Part of a small language model's weights: capped logits, 120M tokens.
Each number is 200 + 30 x the weight over its row's rms, rounded and kept within 0 to 999. Layers, rows and columns count from 0. The size before them is the row's rms in percent of the matrix's.

# up: layer 6 MLP up, 640x160, rms 0.159, rows 444-463, columns 0-79
# down: layer 6 MLP down (transposed), 640x160, rms 0.171, rows 444-463, columns 0-79
up444,108,211,201,181,198,197,154,215,163,203,159,235,143,234,222,186,185,161,180,212,190,235,190,179,196,201,193,203,159,228,185,143,187,219,251,157,156,175,184,209,225,155,118,142,173,193,202,217,220,245,209,206,202,186,162,191,243,199,233,196,242,209,163,199,176,224,219,235,144,188,187,143,232,203,200,198,197,197,176,175,218
down444,105,166,185,197,203,165,147,199,149,170,181,180,208,174,271,204,185,168,215,219,219,230,219,164,176,210,165,238,213,244,208,175,227,208,178,188,226,191,228,185,173,157,229,225,170,127,193,216,204,225,227,200,225,183,256,160,199,210,196,210,215,180,230,196,183,208,204,245,187,233,246,190,225,238,236,170,256,205,182,143,148
up445,099,188,182,220,198,163,224,205,201,219,178,229,218,146,229,244,214,174,160,216,178,168,180,194,184,207,228,137,177,195,303,161,202,108,152,198,205,208,192,200,184,191,207,190,178,222,182,203,233,250,213,162,264,220,238,238,207,183,230,194,196,223,179,224,200,218,248,209,213,173,252,231,147,211,209,150,203,169,249,205,182
down445,101,244,181,206,216,180,197,176,186,225,198,242,172,174,242,211,223,222,158,190,193,157,121,212,195,253,180,242,233,211,229,162,170,271,188,234,268,225,185,193,149,195,264,186,188,247,257,196,168,198,194,223,151,152,188,224,226,190,228,253,163,136,213,222,193,191,178,204,217,229,255,213,180,227,204,188,185,261,207,240,201
up446,093,187,196,184,221,226,249,179,195,175,182,234,242,213,176,186,212,260,201,207,213,240,185,181,192,147,200,152,187,232,167,249,184,230,232,193,224,180,199,148,190,183,179,222,178,245,244,233,197,258,233,205,219,176,165,207,154,230,220,187,229,161,204,199,176,197,141,234,257,194,214,178,165,200,196,197,202,245,177,204,225
down446,097,165,253,198,259,199,208,213,223,228,234,201,173,175,222,245,184,191,134,190,190,220,249,182,236,220,191,191,193,162,184,203,205,203,172,210,248,205,169,228,181,208,135,212,149,184,199,206,237,190,216,178,227,220,224,178,194,190,213,249,208,236,188,224,245,196,170,231,180,191,200,204,166,185,188,143,254,150,256,154,170
up447,098,187,173,218,234,235,160,163,195,169,214,230,159,226,232,194,177,201,163,229,271,233,131,213,218,193,204,163,222,201,208,186,200,178,242,228,192,198,160,199,151,274,169,229,204,187,209,191,237,169,187,222,244,174,132,195,186,184,180,200,243,211,129,195,203,208,194,186,203,216,188,172,264,256,203,239,222,181,247,185,241
down447,096,157,198,204,202,209,182,218,194,179,191,216,179,245,223,158,227,224,259,258,223,251,156,122,196,194,191,197,244,211,204,230,196,219,191,194,221,198,161,186,152,188,218,154,221,192,203,214,180,120,217,180,230,147,177,184,250,206,157,166,218,199,178,145,201,136,182,246,217,176,164,164,317,216,193,226,184,191,218,164,221
up448,088,221,177,218,211,214,202,197,232,162,205,173,206,179,204,163,217,238,200,214,206,181,254,160,176,127,168,156,224,267,188,210,199,182,233,166,222,244,163,241,181,203,243,157,170,260,188,179,231,259,212,169,223,186,175,178,191,198,180,186,204,218,162,214,191,199,247,194,203,238,225,192,263,246,138,210,235,178,203,169,219
down448,088,170,202,196,150,253,170,218,186,213,162,243,242,145,253,197,181,262,246,213,200,185,189,174,224,146,199,238,168,203,191,219,154,190,206,236,153,197,202,166,237,195,201,177,283,175,174,220,204,216,181,225,179,129,188,202,197,218,236,216,222,148,211,190,197,171,175,210,188,202,199,151,186,188,202,183,187,234,229,205,262
up449,102,148,177,203,222,250,239,232,242,212,170,192,172,183,212,173,130,181,170,210,208,175,210,200,204,194,216,198,205,246,188,258,189,211,152,170,167,194,230,178,149,244,206,224,187,207,168,140,199,211,198,173,111,223,194,206,138,256,197,196,175,196,189,184,251,215,162,206,185,99,174,199,236,199,198,226,159,173,208,235,184
down449,099,214,188,221,254,169,208,194,218,192,224,163,166,212,151,226,191,173,195,184,200,168,132,235,212,234,158,228,132,226,197,251,188,201,171,177,204,237,126,192,192,242,157,211,210,160,235,132,218,212,201,193,216,187,171,196,155,221,163,200,171,179,208,163,270,184,196,220,219,129,146,192,172,168,202,163,213,194,186,152,198
up450,112,222,151,196,193,155,204,159,225,209,229,176,212,200,158,241,190,206,240,188,158,217,239,167,183,170,243,151,261,238,160,163,196,222,217,180,221,156,159,145,212,201,198,263,197,285,243,181,169,199,207,210,199,234,168,199,205,226,174,256,205,221,227,220,164,229,213,197,212,173,237,264,193,183,194,182,201,166,160,149,183
down450,108,230,220,211,224,209,185,220,195,173,168,276,150,173,221,209,194,184,213,159,199,213,172,211,216,188,234,222,228,174,202,183,184,174,231,141,250,190,152,233,256,219,218,254,153,172,232,190,165,193,241,169,183,184,205,237,124,171,200,159,159,220,230,222,223,241,179,205,228,204,197,193,164,141,188,177,226,193,202,196,169
up451,104,207,175,227,194,183,195,188,196,186,202,187,261,170,191,211,219,184,163,169,204,199,188,199,175,205,218,177,214,182,187,165,135,181,136,202,229,204,204,240,220,150,191,154,193,208,170,248,178,169,253,189,192,187,169,214,139,217,190,155,201,164,270,261,201,128,198,185,156,251,175,235,175,205,181,221,192,218,227,156,225
down451,100,213,213,176,202,201,208,184,242,238,183,190,227,240,227,181,177,228,219,298,234,202,169,170,211,231,207,128,233,189,200,183,210,176,169,218,192,176,215,179,210,125,204,190,251,272,228,224,188,147,208,206,206,140,182,177,185,218,224,217,191,166,246,219,192,205,180,172,192,210,228,224,241,184,230,186,127,184,174,219,229
up452,093,217,202,226,199,229,161,232,237,243,182,237,229,200,163,247,137,175,190,204,154,163,197,205,194,227,211,160,205,211,262,254,189,218,178,134,219,270,199,226,219,146,168,192,242,220,175,193,231,183,179,232,238,195,187,213,155,263,175,192,184,173,235,205,190,238,254,236,193,178,166,176,206,199,209,203,210,223,222,227,253
down452,098,186,236,222,165,197,195,160,269,167,201,180,236,204,189,211,167,211,271,211,192,177,214,218,180,205,192,204,141,213,181,256,237,157,197,221,138,204,136,188,240,234,212,242,148,219,186,185,146,160,223,229,182,178,203,198,231,234,215,182,226,191,184,246,185,185,254,196,205,182,179,237,161,220,214,125,212,193,173,215,181
up453,097,253,158,197,220,221,200,124,164,189,208,235,234,222,180,287,136,216,234,156,216,203,184,187,192,195,166,195,169,262,257,227,198,194,245,163,264,147,194,243,199,150,209,207,214,189,225,178,201,228,139,240,162,228,163,245,188,207,201,211,190,229,168,194,191,187,154,227,211,209,224,172,238,202,181,212,243,239,236,224,226
down453,095,217,179,234,206,204,194,229,200,198,212,200,197,236,206,220,235,184,187,144,215,214,201,165,231,197,210,165,178,224,162,242,212,119,183,215,249,244,173,218,210,233,298,164,141,172,152,246,176,170,158,176,244,228,169,196,139,198,142,204,183,197,143,223,265,197,219,202,173,220,177,175,182,163,185,224,241,176,193,181,209
up454,106,149,188,227,171,174,192,171,197,126,164,178,140,192,159,213,255,155,169,214,193,193,195,233,191,167,236,213,173,212,137,214,162,214,250,174,211,216,209,226,183,214,199,224,222,167,216,194,181,211,188,233,184,143,212,265,194,234,164,220,154,203,200,155,209,181,188,174,219,194,162,191,193,159,203,178,184,288,240,164,215
down454,106,146,223,262,154,222,186,197,210,199,162,221,163,187,226,234,179,208,227,139,205,228,216,193,245,202,221,244,211,259,248,214,187,267,213,192,185,218,172,213,212,238,158,204,191,220,261,204,155,228,184,279,167,210,193,180,172,219,226,216,214,137,235,157,204,158,213,211,180,219,249,171,197,220,189,161,161,238,201,199,202
up455,101,181,189,229,280,244,237,193,136,144,212,193,198,143,198,217,152,212,126,200,167,231,223,129,202,184,176,184,214,199,155,213,152,233,187,212,184,186,190,243,248,198,156,192,177,135,235,229,167,256,176,209,188,188,178,190,189,246,219,150,206,183,227,130,155,168,181,207,184,217,200,175,176,227,193,220,213,194,177,208,238
down455,099,205,264,218,148,272,139,182,196,196,221,214,174,183,209,192,194,193,151,202,192,202,214,166,210,162,198,151,244,179,149,151,201,157,206,211,216,187,174,161,257,232,170,152,228,170,160,148,184,238,228,221,265,195,229,215,148,160,209,175,241,208,194,161,224,259,166,219,246,218,186,255,202,161,159,162,200,121,201,165,182
up456,094,189,194,196,192,228,231,224,249,212,149,135,186,156,195,190,149,259,199,250,147,146,160,207,211,186,182,168,210,238,195,170,195,187,221,198,189,192,170,205,214,243,210,161,165,181,225,198,234,209,203,242,204,276,190,194,233,201,227,214,180,197,173,244,225,185,255,189,208,208,223,232,217,211,194,202,218,153,206,181,184
down456,087,143,239,186,224,174,222,208,205,213,181,209,208,181,260,212,171,165,179,200,203,186,229,180,214,214,161,198,209,173,191,203,206,179,185,216,215,212,178,218,247,141,181,190,177,191,241,177,220,172,186,246,217,195,214,200,213,242,188,239,189,200,232,158,196,183,177,247,192,175,146,197,126,123,211,192,169,204,176,235,129
up457,106,230,198,198,212,209,181,203,244,265,161,229,198,241,195,168,194,240,201,217,204,214,173,158,188,136,150,223,174,245,174,192,125,167,199,193,174,211,169,198,196,232,118,222,196,200,261,228,227,235,173,263,180,195,197,216,157,235,192,185,243,230,161,204,260,214,169,185,184,208,146,198,213,183,191,161,152,235,210,234,178
down457,102,220,199,232,204,176,209,229,202,188,241,185,167,236,196,149,206,210,224,175,200,233,208,246,177,121,167,191,173,232,201,163,180,235,174,213,212,257,193,209,236,249,169,250,168,122,188,134,189,208,172,214,192,210,198,174,162,284,194,184,223,222,242,223,238,191,180,191,223,194,206,177,221,233,190,155,205,212,167,192,174
up458,090,259,253,192,209,194,205,210,235,225,218,252,201,165,185,225,202,221,241,172,149,226,203,171,172,179,216,225,202,229,214,209,218,174,208,212,215,201,192,266,176,188,178,227,189,239,208,215,175,178,245,162,231,179,200,193,222,269,192,218,279,201,170,200,198,223,164,204,265,177,199,204,228,180,176,238,261,171,229,200,180
down458,097,235,183,141,151,198,211,231,217,246,178,192,167,230,212,164,250,191,215,194,236,205,208,225,238,232,219,190,196,231,175,184,191,192,204,272,187,189,161,222,198,168,182,186,213,217,237,221,190,184,184,174,176,222,264,202,226,249,189,189,224,197,154,159,224,172,293,276,159,179,175,174,158,179,144,208,216,226,208,222,204
up459,095,194,169,200,225,159,232,167,246,154,182,170,150,210,219,242,184,190,156,146,189,194,208,182,182,218,174,221,221,208,154,213,216,205,232,181,237,153,192,227,160,208,193,211,178,171,220,251,157,179,200,173,230,227,212,178,202,261,224,237,282,215,188,222,189,178,155,162,231,176,161,195,169,166,180,179,165,235,227,183,159
down459,096,175,250,235,247,166,235,214,193,166,181,240,188,199,205,135,184,201,164,238,235,143,220,236,201,214,152,131,188,209,192,178,197,176,184,221,242,191,172,205,220,244,220,180,172,164,271,185,183,94,208,211,212,222,245,158,234,213,208,186,172,199,210,192,198,244,237,253,201,183,188,187,170,119,231,162,217,231,263,175,216
up460,093,185,199,188,199,218,209,192,177,194,222,231,234,233,261,227,168,196,205,205,159,188,165,177,234,199,174,219,184,205,290,204,188,186,179,204,134,149,166,211,218,184,126,191,225,197,237,229,198,194,217,135,232,183,217,147,208,239,213,147,252,214,214,158,204,177,221,180,201,146,223,177,204,265,172,171,169,192,188,195,186
down460,090,221,241,161,234,187,264,202,180,219,260,213,237,157,221,203,130,168,153,225,200,207,242,209,195,159,195,148,174,189,236,248,165,200,170,264,262,224,186,205,273,133,202,190,256,205,210,246,171,223,194,198,182,188,201,162,240,223,172,182,249,189,168,231,187,192,179,222,219,211,192,218,197,173,214,184,176,188,204,213,235
up461,092,195,180,217,233,195,190,179,200,219,234,226,187,196,202,161,150,204,219,216,211,173,225,169,201,165,184,162,179,189,188,153,188,232,155,235,250,181,158,154,146,189,212,191,185,172,134,190,213,217,217,238,163,193,162,197,185,213,223,205,171,144,198,193,241,172,240,218,164,245,236,193,218,181,237,216,193,205,194,165,233
down461,090,229,220,285,199,210,159,226,221,211,198,216,231,190,224,217,179,196,184,224,193,202,149,179,201,208,174,156,186,235,252,180,141,238,192,151,210,194,176,229,226,162,124,198,183,228,263,187,111,262,166,167,193,192,225,207,171,245,201,219,225,207,213,210,203,231,245,145,191,162,217,202,228,160,187,236,164,218,183,179,190
up462,101,167,160,181,201,207,151,237,202,193,213,176,208,210,230,210,174,178,157,178,209,231,169,196,202,182,222,174,235,176,186,223,173,228,257,211,204,188,195,210,202,245,197,210,228,184,204,175,205,217,209,207,156,198,174,211,238,225,205,247,216,210,207,249,192,209,193,181,183,170,205,163,183,175,187,195,252,199,150,192,222
down462,102,229,214,234,212,195,235,245,209,184,160,222,172,196,171,175,206,180,237,201,186,223,220,166,154,162,214,212,182,200,175,166,172,222,136,217,217,170,176,133,171,210,173,238,200,206,209,186,194,162,234,228,203,236,238,208,192,206,247,170,142,230,254,212,269,182,160,184,198,241,167,182,192,124,144,150,242,212,201,226,189
up463,104,230,169,198,206,173,226,239,200,245,233,215,230,180,222,212,269,215,149,187,176,211,213,238,162,118,219,191,220,226,230,237,155,188,205,165,190,179,202,207,109,204,211,178,158,198,200,188,222,215,277,217,207,176,190,181,162,186,185,194,253,137,195,218,204,162,203,136,233,230,218,207,204,226,198,202,214,161,226,207,229
down463,100,172,249,151,213,172,179,224,225,211,198,198,179,209,279,203,192,201,197,185,131,164,200,185,162,192,201,240,207,173,192,203,201,215,184,203,223,192,197,223,220,197,184,129,138,238,233,233,167,172,187,210,185,265,172,160,161,194,207,179,170,201,204,198,238,205,180,213,207,193,205,210,208,208,197,169,238,191,247,228,200